{
  "n_layer": 16,
  "d_model": 256,
  "n_head": 2,
  "n_kv_head": 2,
  "head_dim": 128,
  "d_mlp": 1024,
  "vocab_size": 1024,
  "activation": "squared_relu",
  "norm": "layernorm",
  "norm_place": "pre",
  "norm_eps": 1e-05,
  "positions": "rope",
  "rope_base": 466000.0,
  "rope_fraction": 1.0,
  "qk_norm": true,
  "attn_scale": 0.0884,
  "bias": "qkv",
  "tie_embeddings": false,
  "parallel_block": false,
  "extras": ["local attention windows", "shifted keys", "gated attention", "value embeddings", "hashed n-gram embeddings", "capped logits"],
  "init": "normal",
  "init_std_qkv": 0.0292,
  "init_std_o": 0.0292,
  "init_std_up": 0.0292,
  "init_std_down": 0.0,
  "optimizer": "adam_variant",
  "lr": 0.00178,
  "beta1": 0.95,
  "beta2": 0.95,
  "weight_decay": 0.087,
  "lr_head": 0.00673,
  "grad_clip": 1.0,
  "warmup_steps": 503,
  "schedule": "wsd",
  "decay_fraction": 0.665,
  "decay_shape": "sqrt",
  "final_lr_fraction": 0.0,
  "batch_tokens": [32768, 65536, 131072],
  "seq_len": 1024,
  "doc_mask": true,
  "train_tokens": 629700000,
  "steps": 9975,
  "dataset": "wikipedia_en"
}
Each number is 200 + 30 x the weight over its row's rms, rounded and kept within 0 to 999. Layers, rows and columns count from 0. The size before them is the row's rms in percent of the matrix's.

# layer 12 MLP up, 1024x256, rms 0.099, rows 438-465, columns 128-255
102,237,186,163,156,213,194,200,228,209,172,231,209,268,207,239,195,298,167,187,206,205,191,225,197,151,206,154,203,184,217,183,222,248,186,235,174,219,240,205,191,255,166,169,220,190,210,131,202,226,225,242,192,192,230,210,193,259,232,207,256,201,211,234,210,202,169,185,151,220,180,216,219,206,174,202,198,235,194,218,227,220,171,228,234,237,200,243,261,195,221,220,211,190,192,192,222,173,208,170,195,161,185,194,229,177,218,173,193,218,247,222,178,200,203,279,230,205,213,208,282,242,199,163,197,168,143,167,214
095,208,198,207,258,260,163,224,201,163,242,225,188,206,193,141,160,232,184,163,214,219,163,209,226,194,112,237,216,190,187,223,210,226,202,154,223,196,189,200,215,202,133,186,141,205,211,244,222,217,224,157,217,201,223,182,215,192,216,183,228,178,179,175,196,145,202,161,194,201,210,215,218,235,195,238,215,209,203,199,244,185,209,190,163,165,212,216,143,212,174,201,206,154,237,297,183,188,189,222,164,190,173,230,169,183,229,282,184,162,197,185,199,196,148,172,191,188,224,186,171,230,214,134,186,194,146,190,191
114,188,225,168,239,201,216,188,196,189,223,165,187,186,242,194,174,231,199,228,224,145,218,233,164,207,235,197,288,291,196,214,231,162,210,216,235,221,208,235,201,245,190,213,165,213,213,192,208,207,207,250,166,248,195,191,216,230,236,179,147,149,209,238,154,184,223,215,189,186,226,214,250,249,193,185,190,194,178,143,193,195,179,247,162,230,197,218,118,196,269,234,219,196,204,171,214,218,137,195,202,210,252,178,166,181,177,180,181,170,200,204,159,198,214,217,234,184,215,214,222,204,243,179,124,131,212,227,189
098,215,175,165,185,224,203,216,152,191,199,150,248,206,232,206,187,236,250,148,164,174,217,185,212,231,208,208,257,205,176,241,195,228,269,235,161,231,221,189,243,221,241,178,225,196,190,137,201,270,206,203,222,202,217,216,179,211,214,225,176,236,194,227,207,198,228,207,202,212,239,159,175,191,183,271,192,176,130,203,221,185,141,230,198,228,187,248,214,244,164,224,200,200,239,213,169,152,215,245,169,164,191,182,204,180,156,162,184,185,174,151,154,184,218,220,217,204,187,183,206,163,257,207,137,218,180,179,208
099,203,192,200,185,200,183,204,202,161,172,160,127,191,261,189,204,162,222,206,219,146,188,220,218,240,208,196,254,156,181,181,199,186,194,243,203,230,171,193,248,215,171,232,166,168,163,189,170,192,119,130,236,220,269,231,190,197,192,211,195,260,228,169,216,238,137,168,160,225,181,214,187,208,197,207,197,177,178,214,182,256,181,255,197,201,216,225,180,199,153,246,202,195,179,194,129,221,192,234,224,160,196,185,198,214,239,204,216,178,166,155,146,176,182,245,228,226,243,176,211,187,234,220,238,198,220,189,209
099,169,202,149,163,189,142,242,186,168,216,199,237,240,235,131,221,220,265,243,197,202,146,175,194,168,211,216,183,201,179,232,179,167,215,236,184,228,191,223,216,223,196,224,155,150,177,203,252,164,236,186,205,219,263,227,171,197,244,152,263,198,215,222,162,175,233,165,193,176,243,187,152,234,214,194,189,181,195,235,222,201,192,237,196,201,181,137,160,182,223,202,146,182,217,178,216,237,207,210,173,186,235,256,183,199,212,210,238,140,178,232,224,181,226,210,183,222,185,243,169,171,214,189,198,222,187,232,188
099,158,249,170,199,187,175,240,194,194,180,194,187,214,207,171,164,162,187,220,206,226,221,183,132,191,207,179,182,259,191,219,156,174,206,208,180,222,182,157,191,241,162,213,151,199,191,159,220,208,220,184,180,186,277,231,200,194,216,212,200,265,210,166,149,196,247,201,192,160,220,253,216,210,199,182,199,211,237,243,148,239,216,192,183,139,166,188,256,178,210,196,148,144,234,194,204,215,220,147,178,218,150,139,154,168,171,188,222,189,201,208,192,163,177,146,211,204,225,223,232,215,242,228,238,152,148,213,186
104,184,180,188,237,223,208,207,194,169,207,171,197,210,205,250,152,256,208,194,234,253,198,214,245,179,267,256,200,191,157,239,206,284,191,163,206,209,238,203,213,225,236,213,260,196,171,179,217,237,194,243,194,222,214,167,151,214,213,198,182,211,171,153,216,222,217,176,194,205,226,168,170,259,200,153,246,191,181,206,201,201,173,174,203,201,213,137,168,193,173,216,216,217,200,162,190,200,203,193,176,266,246,185,171,212,211,175,217,176,146,232,256,190,218,254,213,209,150,220,242,186,178,153,231,205,196,149,229
089,256,235,164,219,198,148,170,205,191,188,249,178,234,223,244,204,204,208,165,239,192,198,231,204,176,223,194,229,217,208,239,206,217,160,179,187,242,183,198,269,198,195,165,189,167,200,208,175,190,212,232,105,164,213,216,225,236,240,186,209,204,237,211,200,200,120,204,180,189,186,191,217,189,230,213,201,251,192,172,232,239,156,163,192,165,204,249,237,212,274,142,197,187,231,183,210,144,223,194,205,209,239,175,211,226,272,231,211,164,246,278,227,179,185,223,235,221,150,169,211,184,219,178,165,186,221,158,178
093,271,192,178,202,211,210,246,199,137,184,185,249,171,190,190,200,229,246,143,186,249,163,200,203,232,213,225,225,196,162,182,173,220,208,175,221,194,228,222,193,235,172,217,193,198,176,167,226,231,228,234,242,216,217,160,185,156,216,184,210,172,177,169,205,217,236,134,233,209,163,243,152,259,193,218,153,223,193,163,193,232,190,179,182,214,201,178,168,193,224,170,205,199,213,211,166,220,158,200,104,173,191,200,171,226,219,191,253,243,169,221,176,158,204,134,198,244,244,226,248,184,196,195,150,206,162,244,196
097,174,175,160,219,158,183,170,239,223,234,175,178,255,246,149,165,197,211,171,187,215,156,224,248,149,184,219,196,181,187,269,206,198,190,155,205,239,213,249,199,224,196,213,206,163,201,203,230,233,152,221,184,187,204,215,235,213,197,204,210,256,257,253,141,200,195,159,186,221,209,209,213,176,197,215,159,236,194,216,177,214,201,241,214,219,222,240,238,208,202,225,173,152,236,236,237,167,222,227,188,216,138,202,172,264,165,194,219,199,163,177,195,244,190,189,160,162,165,243,147,184,221,181,129,238,193,186,224
099,235,186,151,207,174,225,228,177,214,206,165,181,209,187,163,214,280,212,197,227,190,206,173,194,209,233,197,199,185,191,194,175,163,237,189,197,243,165,190,208,233,174,184,178,215,189,176,230,183,188,236,218,144,248,186,182,191,219,201,202,272,191,218,185,225,186,169,192,182,211,138,206,227,145,205,185,170,192,214,198,285,147,244,195,205,215,237,189,236,199,188,214,163,160,214,136,218,174,150,156,252,189,178,189,215,219,219,220,213,163,229,205,210,160,224,214,213,214,219,244,225,196,202,195,166,174,199,231
093,205,232,168,244,236,280,205,197,257,186,247,218,180,168,197,236,203,191,193,246,183,202,193,125,184,170,144,247,185,237,201,198,215,171,218,197,203,202,164,227,214,160,197,239,163,209,192,157,231,218,180,260,191,186,225,222,170,225,197,244,199,188,240,171,205,174,177,213,176,189,224,221,242,213,243,177,181,192,193,235,189,174,194,201,195,190,182,209,184,205,220,179,202,185,224,182,223,182,257,203,282,166,175,195,231,183,187,229,144,190,163,218,166,196,189,238,209,214,193,117,171,170,148,220,196,209,202,237
098,218,153,204,195,186,188,208,220,182,204,189,185,244,159,187,156,153,218,221,172,186,183,197,199,276,177,243,162,203,202,185,206,197,216,177,191,216,244,205,235,247,164,165,132,199,174,179,229,219,227,170,180,201,213,243,250,240,244,210,204,261,238,252,186,218,181,180,164,274,228,187,189,241,192,193,184,240,134,212,204,193,176,195,238,220,194,179,228,191,220,187,170,139,236,255,205,179,197,209,176,155,179,169,225,209,194,197,156,177,167,229,214,190,230,260,161,217,212,160,230,212,189,198,259,206,199,132,202
092,187,212,187,173,199,175,255,195,169,230,204,189,172,203,153,154,219,253,228,179,205,235,250,279,179,218,215,183,229,184,206,233,225,184,202,190,215,209,146,256,232,227,218,172,199,153,221,181,210,180,206,161,224,256,248,182,230,188,195,181,243,160,168,162,139,212,168,185,228,183,196,205,216,195,168,254,192,202,232,229,178,216,207,190,185,192,183,206,236,197,185,198,190,193,280,114,190,213,212,177,187,211,188,177,183,179,157,186,173,162,209,242,184,249,236,207,231,146,213,210,186,219,178,194,174,177,226,222
105,138,179,214,200,214,165,176,173,180,202,188,176,213,220,221,169,218,248,169,148,174,196,197,245,149,138,141,197,215,203,265,278,227,198,248,209,172,257,233,238,231,181,183,204,177,169,212,263,220,203,131,247,166,225,216,201,170,204,238,164,197,234,222,223,196,176,218,171,207,251,221,226,249,166,173,168,218,154,218,214,206,138,198,228,223,182,186,192,173,149,173,228,201,223,207,148,169,227,168,137,200,203,198,202,210,181,226,187,222,189,176,172,181,191,138,182,191,248,191,192,221,198,195,223,204,185,188,226
086,172,171,217,226,179,224,224,183,209,258,206,240,209,207,156,163,162,171,218,181,196,187,217,175,174,215,210,237,173,198,178,180,161,206,156,182,189,231,219,175,177,143,172,204,193,180,183,258,181,154,224,216,197,221,182,175,163,199,260,192,214,178,223,200,176,156,185,210,175,224,155,203,222,163,212,230,203,171,196,205,176,207,191,181,171,197,192,255,242,227,119,208,218,165,211,200,204,180,168,209,192,193,259,185,188,245,246,212,161,260,256,210,206,221,218,155,176,242,166,175,147,199,219,185,199,182,184,242
102,160,214,223,251,237,202,229,232,198,207,150,169,190,206,192,214,207,213,173,201,152,199,267,189,151,164,210,202,183,166,199,182,178,214,245,189,236,173,191,243,155,210,212,135,186,229,180,189,202,210,183,235,125,253,153,255,183,223,145,184,204,163,244,186,186,199,176,183,183,203,209,222,165,190,183,142,205,177,194,246,228,220,185,198,229,235,142,228,224,171,203,227,217,170,189,191,214,205,159,180,218,211,273,165,207,189,177,266,179,146,146,189,228,204,206,181,201,157,179,208,226,230,168,181,150,191,249,201
120,176,226,212,218,181,179,217,114,149,175,228,221,181,268,209,168,222,181,176,238,217,215,201,208,198,236,206,196,247,151,214,209,173,211,197,278,208,227,313,214,216,241,147,189,234,189,198,211,214,203,216,197,158,203,194,192,198,198,230,166,191,203,240,199,209,193,147,172,216,209,138,196,200,122,191,225,224,222,266,200,188,185,186,196,199,163,256,169,270,227,197,177,163,223,242,192,158,200,178,207,246,224,223,197,201,230,239,158,144,156,218,230,129,215,273,212,204,140,215,200,237,199,177,185,205,212,184,220
110,167,251,166,240,253,210,219,210,232,191,213,248,207,233,209,230,238,219,219,188,197,157,210,178,207,223,213,200,244,187,195,148,206,204,232,199,203,263,171,208,227,136,154,198,263,215,205,189,216,148,206,187,161,244,149,205,220,219,258,269,171,208,182,179,204,226,201,196,199,181,149,209,211,220,233,217,243,186,239,140,221,151,246,206,191,219,213,162,218,245,247,197,217,154,200,230,229,200,219,243,184,193,209,181,162,266,194,222,221,153,201,154,214,178,204,167,186,200,244,212,219,228,185,174,231,178,229,215
105,132,227,138,166,171,192,246,175,191,193,209,150,194,230,196,222,199,205,204,218,174,205,192,165,211,193,243,215,231,194,180,240,166,229,174,223,178,230,221,210,235,221,187,226,195,253,126,213,245,212,185,161,226,191,186,214,205,211,149,182,193,203,208,216,186,223,173,182,215,253,181,208,206,217,262,202,176,178,199,207,201,200,227,176,175,209,214,200,186,229,152,184,243,217,223,225,229,206,210,217,185,265,273,173,295,268,176,198,178,224,215,203,161,188,211,193,240,210,203,155,220,221,185,232,191,202,174,193
102,192,248,218,221,213,221,205,183,199,161,193,216,229,249,183,197,198,283,183,255,242,209,174,196,210,224,207,253,197,205,251,233,149,239,214,204,232,236,214,186,239,161,219,156,215,175,188,214,243,157,182,218,221,226,237,92,156,245,168,224,178,230,217,179,195,162,177,195,223,202,200,194,204,143,190,220,209,157,186,162,178,119,224,192,235,164,216,150,222,180,224,214,166,191,168,162,167,204,219,212,215,219,185,171,233,189,157,160,187,138,266,184,177,190,219,202,168,157,260,201,222,195,178,157,197,225,177,210
090,156,190,196,216,212,186,238,174,225,269,214,174,196,232,216,182,195,159,202,227,173,165,147,287,189,196,225,173,204,191,231,217,212,193,192,228,182,179,212,224,251,124,210,167,174,154,161,239,186,220,180,195,187,219,177,174,195,183,184,179,193,194,197,183,257,177,189,182,209,215,193,183,216,245,188,241,218,204,272,229,189,224,218,218,208,213,194,179,170,163,228,228,202,182,189,234,161,196,190,228,261,231,212,186,207,242,190,176,223,171,193,199,233,160,160,141,215,239,186,205,163,204,167,185,186,199,248,154
098,177,168,130,234,198,195,238,190,192,259,202,175,193,214,152,152,242,245,233,209,228,186,186,154,247,174,232,211,207,188,168,168,168,252,179,226,228,209,173,159,231,164,212,249,196,210,191,235,234,187,232,207,204,223,157,134,182,229,231,226,258,219,181,179,166,210,222,209,179,199,157,207,202,185,179,226,226,155,195,193,199,177,162,190,202,206,174,254,235,226,133,181,212,171,242,199,177,181,200,215,235,245,221,146,200,187,166,205,226,193,154,210,147,225,192,256,190,191,222,200,181,190,232,186,197,196,243,184
101,159,176,189,271,206,246,205,225,186,200,168,191,230,223,178,166,164,238,178,212,147,186,205,238,227,183,215,242,165,200,238,215,173,181,253,239,193,182,188,239,233,202,230,176,162,225,171,236,217,246,195,192,201,259,219,194,200,221,209,235,234,204,204,187,193,170,209,157,149,184,220,259,183,211,183,140,186,181,171,191,212,178,219,271,203,212,194,207,171,256,223,251,163,218,219,239,198,211,195,196,197,230,179,198,238,196,182,179,216,166,174,205,161,193,224,191,182,188,165,159,153,188,168,267,213,217,193,202
106,219,230,188,175,253,161,225,239,201,240,201,150,181,233,234,136,215,208,181,201,224,174,215,147,222,169,239,227,190,220,191,213,221,179,169,191,185,155,242,187,214,117,220,130,229,167,178,199,209,156,197,236,181,237,187,222,233,263,171,166,180,165,178,236,212,168,190,154,198,188,160,202,208,218,168,238,195,190,226,180,236,193,226,252,200,193,171,197,185,198,251,209,185,227,201,178,189,212,193,236,169,203,231,211,179,204,284,244,129,186,183,223,174,216,261,186,211,196,208,200,226,221,208,225,148,163,157,181
101,183,251,179,187,223,197,241,150,231,210,217,169,169,221,170,174,192,216,192,185,201,204,252,176,229,217,210,201,218,230,227,174,236,195,197,242,192,151,181,222,180,156,180,229,191,154,200,264,211,257,193,273,191,176,160,167,196,199,135,205,175,250,191,205,163,169,186,160,268,194,189,204,149,156,183,227,178,222,218,204,168,164,194,229,154,156,167,260,242,218,219,264,132,188,166,209,142,252,204,278,179,199,226,216,182,173,211,245,185,227,146,214,137,218,245,190,217,226,206,165,213,212,151,207,176,204,134,245
102,189,199,184,202,206,209,233,170,196,220,130,194,170,179,163,184,263,240,218,224,254,212,219,201,225,204,243,249,246,180,193,194,196,171,165,227,217,235,244,159,180,184,246,182,186,244,195,271,221,231,250,145,165,195,168,129,168,297,197,188,164,230,186,215,211,197,202,191,212,208,207,203,208,102,200,224,181,183,160,200,189,177,203,221,235,170,211,171,239,173,176,233,193,218,196,224,208,183,202,187,197,274,204,182,196,186,208,245,193,173,193,226,174,151,161,222,183,153,271,175,155,226,170,182,228,198,191,197
# layer 12 MLP down (transposed), 1024x256, rms 0.0948, rows 438-464, columns 128-255
102,182,150,243,242,250,235,198,164,189,201,209,167,182,155,198,190,175,228,173,181,214,245,214,243,184,220,166,211,223,243,225,174,230,162,236,210,242,180,212,99,169,241,220,230,180,174,192,225,165,180,176,199,177,195,219,195,201,149,159,245,140,203,222,166,209,191,151,255,241,168,200,159,202,199,245,208,156,167,222,193,133,228,233,269,171,192,191,177,177,209,238,223,163,126,205,166,200,198,240,210,232,183,181,170,214,202,209,189,175,199,252,205,225,171,186,190,160,222,192,207,246,190,211,230,185,211,198,221
094,264,248,226,199,193,197,140,174,179,246,215,237,224,181,197,185,213,230,167,190,165,171,190,232,177,223,233,175,196,150,181,170,199,163,193,202,203,231,204,175,160,201,208,171,202,207,186,169,220,234,240,171,187,174,209,170,181,192,191,186,246,168,165,215,188,262,209,157,217,223,242,145,207,207,216,213,247,186,216,251,156,202,115,136,241,178,169,186,184,179,196,215,219,254,215,277,192,224,208,212,209,179,186,166,212,179,204,182,198,215,200,225,177,155,208,199,196,180,202,235,193,151,228,201,193,175,207,131
114,192,231,249,175,220,193,244,213,232,181,251,191,195,218,198,220,192,196,193,179,210,141,210,213,166,217,221,159,191,220,200,170,201,261,126,128,172,220,180,199,169,230,196,197,241,180,235,215,149,245,184,207,189,234,205,183,222,163,249,180,220,191,221,223,190,213,180,143,210,218,168,188,168,247,155,211,205,218,220,198,144,247,205,198,224,180,189,192,202,188,218,223,212,224,222,215,154,199,188,186,189,209,193,247,250,164,198,241,188,212,169,235,192,141,202,234,185,182,193,283,231,155,203,247,210,183,184,245
095,203,208,131,174,220,184,227,180,190,207,200,219,223,203,219,203,171,198,260,209,179,189,159,142,271,191,164,180,241,196,135,204,190,166,228,217,191,223,234,202,129,182,206,207,219,184,178,198,246,226,204,195,198,173,181,245,145,192,193,177,188,225,235,230,256,224,231,274,213,223,153,223,201,222,214,208,159,219,187,183,204,232,196,220,133,229,208,189,244,193,198,204,189,178,215,216,176,188,179,218,224,174,185,200,238,191,170,227,190,183,199,174,184,215,130,259,174,195,162,186,175,198,173,268,147,177,192,180
099,201,289,163,237,203,176,216,231,172,174,200,156,185,195,183,219,185,182,178,205,219,170,242,191,216,237,227,233,188,212,190,152,212,202,196,244,144,241,219,189,152,228,205,207,205,163,219,171,203,177,228,265,236,191,196,270,197,185,138,237,206,181,222,243,193,194,216,173,164,210,217,166,167,254,175,200,164,213,218,154,215,228,207,165,200,191,214,247,237,219,225,173,207,179,170,232,165,224,169,201,196,196,222,191,157,183,180,197,224,182,210,244,202,198,254,232,162,191,164,170,193,215,221,195,274,152,215,205
102,199,250,191,165,180,235,214,219,207,192,262,239,192,158,190,188,201,253,154,206,180,164,176,240,207,181,208,184,210,216,200,194,195,131,179,197,149,185,209,167,205,213,193,163,209,242,190,214,198,188,193,196,221,177,170,234,218,223,218,183,190,227,196,213,231,176,189,242,139,195,169,187,184,260,188,187,205,165,225,155,201,172,223,222,222,242,194,157,204,206,202,156,211,151,223,161,220,261,203,198,211,161,241,196,245,182,198,206,227,167,208,180,209,220,198,247,189,206,257,174,172,139,253,257,216,210,236,148
100,198,203,222,207,222,213,237,236,197,188,196,194,191,254,170,244,208,169,160,146,199,171,172,215,183,170,201,176,157,207,240,168,170,234,186,248,175,199,224,176,180,216,227,191,244,206,209,187,179,226,219,241,228,205,230,207,171,234,201,211,149,191,196,201,251,140,174,228,252,156,190,190,183,253,217,165,215,147,141,221,228,229,210,249,274,163,170,196,234,246,254,223,213,186,195,182,201,183,136,175,152,186,210,199,180,251,185,248,251,215,242,150,152,169,222,226,139,248,197,141,183,205,178,198,161,172,196,208
103,209,215,198,205,181,193,165,176,141,126,190,261,210,176,182,176,189,236,184,189,184,162,194,196,266,203,260,218,199,220,183,194,184,262,196,173,184,153,240,150,211,213,260,218,194,173,262,210,191,183,185,158,160,183,200,264,214,200,180,187,235,168,190,213,178,203,176,253,242,161,197,198,268,170,202,209,157,228,245,227,218,204,235,202,193,215,168,221,181,184,198,130,133,165,184,214,192,189,222,158,227,188,200,186,225,183,263,237,206,217,217,200,204,241,199,234,198,155,201,207,241,270,161,153,194,188,194,195
092,203,208,233,230,252,190,176,242,250,189,183,207,258,218,216,208,255,213,188,218,169,208,209,192,138,209,215,189,149,201,202,194,175,187,184,198,153,145,226,170,175,178,175,184,181,210,155,242,189,201,231,218,181,207,248,121,166,226,182,182,228,196,194,208,214,167,191,291,163,216,137,238,224,180,207,193,211,174,193,159,150,209,199,220,208,167,141,159,180,177,191,212,212,167,214,211,171,188,202,222,182,209,205,201,210,183,189,198,181,268,142,199,194,256,236,228,195,223,225,235,217,174,154,182,207,167,211,251
093,227,186,152,213,205,212,214,209,225,186,172,177,247,178,160,201,216,235,205,175,221,189,145,188,176,215,205,110,131,166,227,186,191,225,215,213,201,172,227,265,194,255,210,192,193,166,212,210,203,150,246,198,187,169,246,215,225,225,201,192,241,215,194,187,199,190,218,253,297,232,186,231,177,147,223,156,223,234,207,179,220,218,230,210,184,204,240,208,240,159,234,200,196,188,234,158,196,206,218,189,200,131,172,196,230,157,215,170,224,209,240,211,232,185,220,216,179,159,159,215,195,173,165,231,232,227,162,206
096,174,165,161,197,202,192,194,204,175,177,199,205,177,181,188,165,227,162,240,184,207,196,165,205,206,209,173,228,182,194,202,210,234,195,244,208,195,211,173,215,226,217,203,203,258,179,206,211,185,249,211,226,248,242,189,170,218,198,211,210,210,198,147,141,140,161,193,202,200,267,221,155,194,211,269,229,196,189,200,197,180,174,174,162,181,221,221,157,158,149,268,240,199,214,185,213,207,187,209,206,190,154,199,180,202,202,176,207,192,185,229,246,198,218,141,175,282,245,197,226,192,164,194,192,199,222,180,243
107,211,223,232,168,197,196,168,132,215,226,227,221,197,190,208,223,227,201,237,161,158,229,220,214,141,217,160,200,238,207,201,214,184,207,228,176,218,183,210,216,169,189,145,209,194,223,175,242,164,164,188,212,197,175,230,217,216,177,217,191,148,217,225,230,238,167,225,202,191,187,246,182,207,195,276,228,210,186,232,182,155,250,234,272,185,199,182,166,223,250,165,170,190,219,132,167,168,223,187,198,202,220,213,165,189,180,211,165,239,239,176,273,170,209,206,236,181,217,202,194,192,165,176,242,230,216,223,156
096,197,161,178,170,233,179,212,208,232,212,187,167,152,254,193,227,216,196,220,159,144,209,217,205,250,231,213,154,182,210,227,188,222,195,217,175,193,245,186,191,156,241,223,184,221,251,207,221,204,187,176,259,186,234,255,254,191,169,213,157,259,220,235,253,182,202,239,314,199,220,196,199,169,227,175,212,203,169,163,203,135,196,227,237,184,154,197,184,202,207,167,176,161,172,167,161,201,162,187,194,176,204,154,221,217,202,197,144,219,198,188,166,244,298,174,240,158,220,275,256,234,200,178,176,226,205,240,169
098,166,215,188,203,182,151,256,173,177,200,153,258,179,119,186,252,168,228,193,209,229,213,218,207,204,203,125,178,213,272,195,239,169,182,193,241,213,225,213,149,239,241,153,162,168,196,140,172,205,193,242,193,154,179,208,191,212,205,210,236,197,243,190,186,166,186,220,204,259,200,199,207,226,214,198,156,184,243,213,190,209,198,166,184,164,147,241,184,176,190,245,186,179,151,199,186,220,171,186,203,212,215,164,198,186,235,219,235,152,212,177,215,188,210,196,191,145,173,218,190,261,208,261,201,236,213,165,163
095,229,188,180,185,189,229,190,165,198,222,211,224,262,288,227,210,251,254,213,209,213,190,203,166,215,207,264,192,225,274,187,134,204,255,205,171,206,258,131,243,218,221,201,187,202,202,228,200,249,217,217,180,249,179,245,172,248,173,182,238,217,173,192,205,204,200,191,212,159,224,200,211,232,232,187,211,196,191,170,190,181,186,119,218,245,205,169,182,187,135,160,190,168,236,175,205,210,159,193,202,175,232,201,219,223,192,186,220,208,217,123,210,175,233,155,188,216,169,140,193,180,223,170,175,227,189,198,259
103,241,194,153,205,138,206,167,261,227,188,223,204,221,224,218,233,147,214,211,243,207,201,182,219,191,201,225,201,191,224,170,215,176,246,191,221,182,184,212,257,184,239,148,208,209,232,148,182,255,214,225,165,193,149,193,206,160,120,210,207,150,212,286,253,267,201,203,198,231,205,166,231,216,197,180,106,230,212,230,215,226,232,173,210,174,230,209,225,151,172,250,153,187,165,178,199,209,174,176,171,205,176,164,243,240,148,220,203,190,168,201,205,147,226,229,222,203,212,145,216,218,237,205,239,204,198,207,172
083,205,198,199,174,245,225,203,180,188,199,192,231,178,205,210,183,217,221,210,209,157,215,178,193,216,199,210,204,156,154,200,237,169,186,244,153,208,225,173,206,201,189,243,197,233,199,225,195,270,245,180,221,230,148,170,159,200,169,117,222,191,214,215,262,185,189,191,235,143,232,233,224,178,207,163,180,179,148,157,180,238,218,145,180,178,222,183,160,162,142,207,191,206,208,175,220,216,253,229,206,196,181,158,171,217,161,195,232,195,160,193,224,142,187,175,237,169,227,191,237,188,225,253,249,205,179,171,206
104,213,157,229,150,167,163,213,179,179,217,215,150,218,151,251,246,196,184,252,171,186,243,183,214,201,200,232,173,224,185,185,233,248,203,229,259,218,199,217,188,197,210,170,209,177,236,193,205,193,237,199,250,266,148,187,237,251,217,177,179,164,210,220,156,184,215,228,201,207,153,169,211,154,265,172,254,119,189,189,220,179,202,193,188,279,200,228,207,232,224,185,205,217,241,198,202,212,158,182,196,211,254,167,271,167,183,186,202,221,185,150,194,162,170,169,198,192,181,190,192,193,200,190,183,161,180,165,201
116,313,173,233,204,164,228,223,173,197,181,252,135,165,202,211,201,145,168,164,161,135,176,179,219,216,169,205,216,237,192,204,229,213,163,226,210,210,180,174,268,222,206,202,207,193,238,217,222,210,202,179,156,140,153,205,169,220,252,236,163,212,240,204,200,183,230,229,132,230,196,220,218,173,235,160,191,241,210,208,225,218,209,253,230,199,181,237,190,226,211,231,138,135,218,186,168,181,192,213,209,231,197,173,169,138,238,209,249,228,208,190,226,179,208,249,247,193,261,168,181,213,209,203,228,141,209,163,193
106,209,180,189,216,200,256,254,161,215,221,196,163,157,194,225,191,264,145,178,173,211,254,182,143,214,240,209,174,223,192,213,219,196,248,203,223,225,196,210,226,236,160,153,247,166,141,236,211,219,204,182,232,237,227,255,185,203,223,181,226,184,184,169,202,245,228,182,237,153,186,235,185,179,232,241,219,201,209,130,203,300,182,212,190,170,238,206,166,193,175,202,179,231,194,235,244,187,163,193,221,117,217,207,223,192,155,199,233,207,231,208,164,158,197,148,232,224,179,208,178,160,204,217,170,229,238,243,242
102,224,154,182,257,190,244,180,228,219,199,170,211,211,227,192,138,212,165,178,244,159,217,181,236,206,233,215,163,148,181,248,220,246,182,226,248,191,194,233,216,193,182,155,184,210,207,209,177,124,206,219,236,191,202,211,250,266,234,181,190,204,218,224,191,211,205,217,207,154,179,205,121,232,184,203,185,210,207,241,177,184,219,188,221,252,156,202,189,222,185,204,199,188,169,219,224,182,231,138,165,231,179,232,147,188,215,252,189,200,159,205,215,202,243,176,186,168,204,201,198,222,195,172,234,171,228,203,224
102,241,229,205,195,239,230,175,220,201,208,181,222,183,191,209,224,204,209,256,238,231,119,242,199,243,199,219,164,149,180,170,147,202,248,221,236,232,207,188,190,223,179,196,190,184,246,241,211,218,243,216,186,206,160,246,175,275,189,205,181,173,146,241,215,197,140,215,241,164,187,192,228,212,182,197,199,234,169,169,199,181,192,210,203,294,176,169,182,220,194,209,168,196,173,205,208,202,238,170,250,221,183,146,193,184,181,225,212,219,213,208,239,182,181,161,173,171,182,180,248,197,183,181,278,193,183,187,225
093,208,195,183,243,246,220,201,178,245,193,185,187,215,212,247,204,261,192,173,214,197,201,197,222,207,206,200,255,223,146,178,190,169,232,150,121,165,193,206,196,195,200,209,252,254,261,196,256,160,173,186,229,233,219,168,201,134,149,172,194,229,157,239,159,159,228,195,176,249,204,238,200,178,161,230,175,155,167,167,155,192,199,202,201,196,162,223,163,213,207,151,179,246,257,207,198,196,133,201,228,219,177,157,198,275,172,183,148,183,208,186,184,209,184,179,201,211,181,211,234,216,221,164,212,190,196,185,189
100,180,198,182,157,175,159,202,187,202,193,161,166,212,170,185,208,112,181,154,217,158,261,218,178,146,205,242,178,250,162,206,166,142,212,191,165,185,194,173,189,188,131,214,193,182,181,211,212,242,238,234,198,199,219,142,200,207,190,177,217,228,206,128,198,178,216,188,241,239,204,209,230,224,212,137,243,237,202,217,199,194,231,217,203,177,225,149,197,177,217,126,178,199,154,178,196,204,186,303,210,195,210,191,199,228,209,235,213,213,204,207,213,182,231,117,128,166,187,202,204,232,184,230,202,172,247,194,189
102,176,137,145,184,200,212,216,174,232,152,227,218,154,217,235,173,208,223,234,211,198,178,212,256,158,189,178,145,172,191,149,204,211,229,222,238,208,202,210,226,204,164,179,159,188,245,230,256,203,211,201,195,203,237,192,136,168,154,203,222,216,226,165,219,203,184,224,233,180,180,188,226,283,124,162,175,159,213,172,220,222,257,166,206,227,241,170,183,175,194,199,236,209,211,201,174,198,184,224,213,158,254,207,182,184,157,194,241,167,226,166,204,247,214,209,212,209,209,218,231,173,165,171,275,254,155,118,166
105,177,196,189,195,197,180,180,296,238,240,189,212,228,199,127,167,204,160,182,194,211,193,202,241,156,179,216,288,190,177,172,236,201,153,165,154,232,166,174,165,214,246,203,217,240,204,214,252,164,169,140,227,196,211,208,177,149,180,189,204,218,180,172,232,211,211,210,181,197,197,153,170,219,232,240,231,257,218,230,178,208,196,228,201,223,167,205,223,227,182,162,188,230,231,186,182,230,188,140,202,163,151,164,189,218,210,179,221,164,184,169,223,188,190,167,250,196,232,238,187,194,211,197,140,137,208,177,199
099,228,246,180,192,220,184,181,186,194,190,181,192,278,156,195,215,175,219,168,217,215,225,269,190,198,228,146,251,186,168,210,180,214,227,201,177,193,201,148,191,211,238,230,196,187,223,194,203,150,226,227,206,195,160,231,249,215,210,103,241,229,188,222,207,235,200,224,195,189,217,208,239,98,204,209,205,181,162,233,252,171,190,239,187,205,164,161,214,251,233,231,191,197,224,179,245,215,155,211,179,155,175,211,193,285,234,175,220,163,219,191,209,212,172,184,228,213,181,183,175,200,208,215,213,148,198,218,214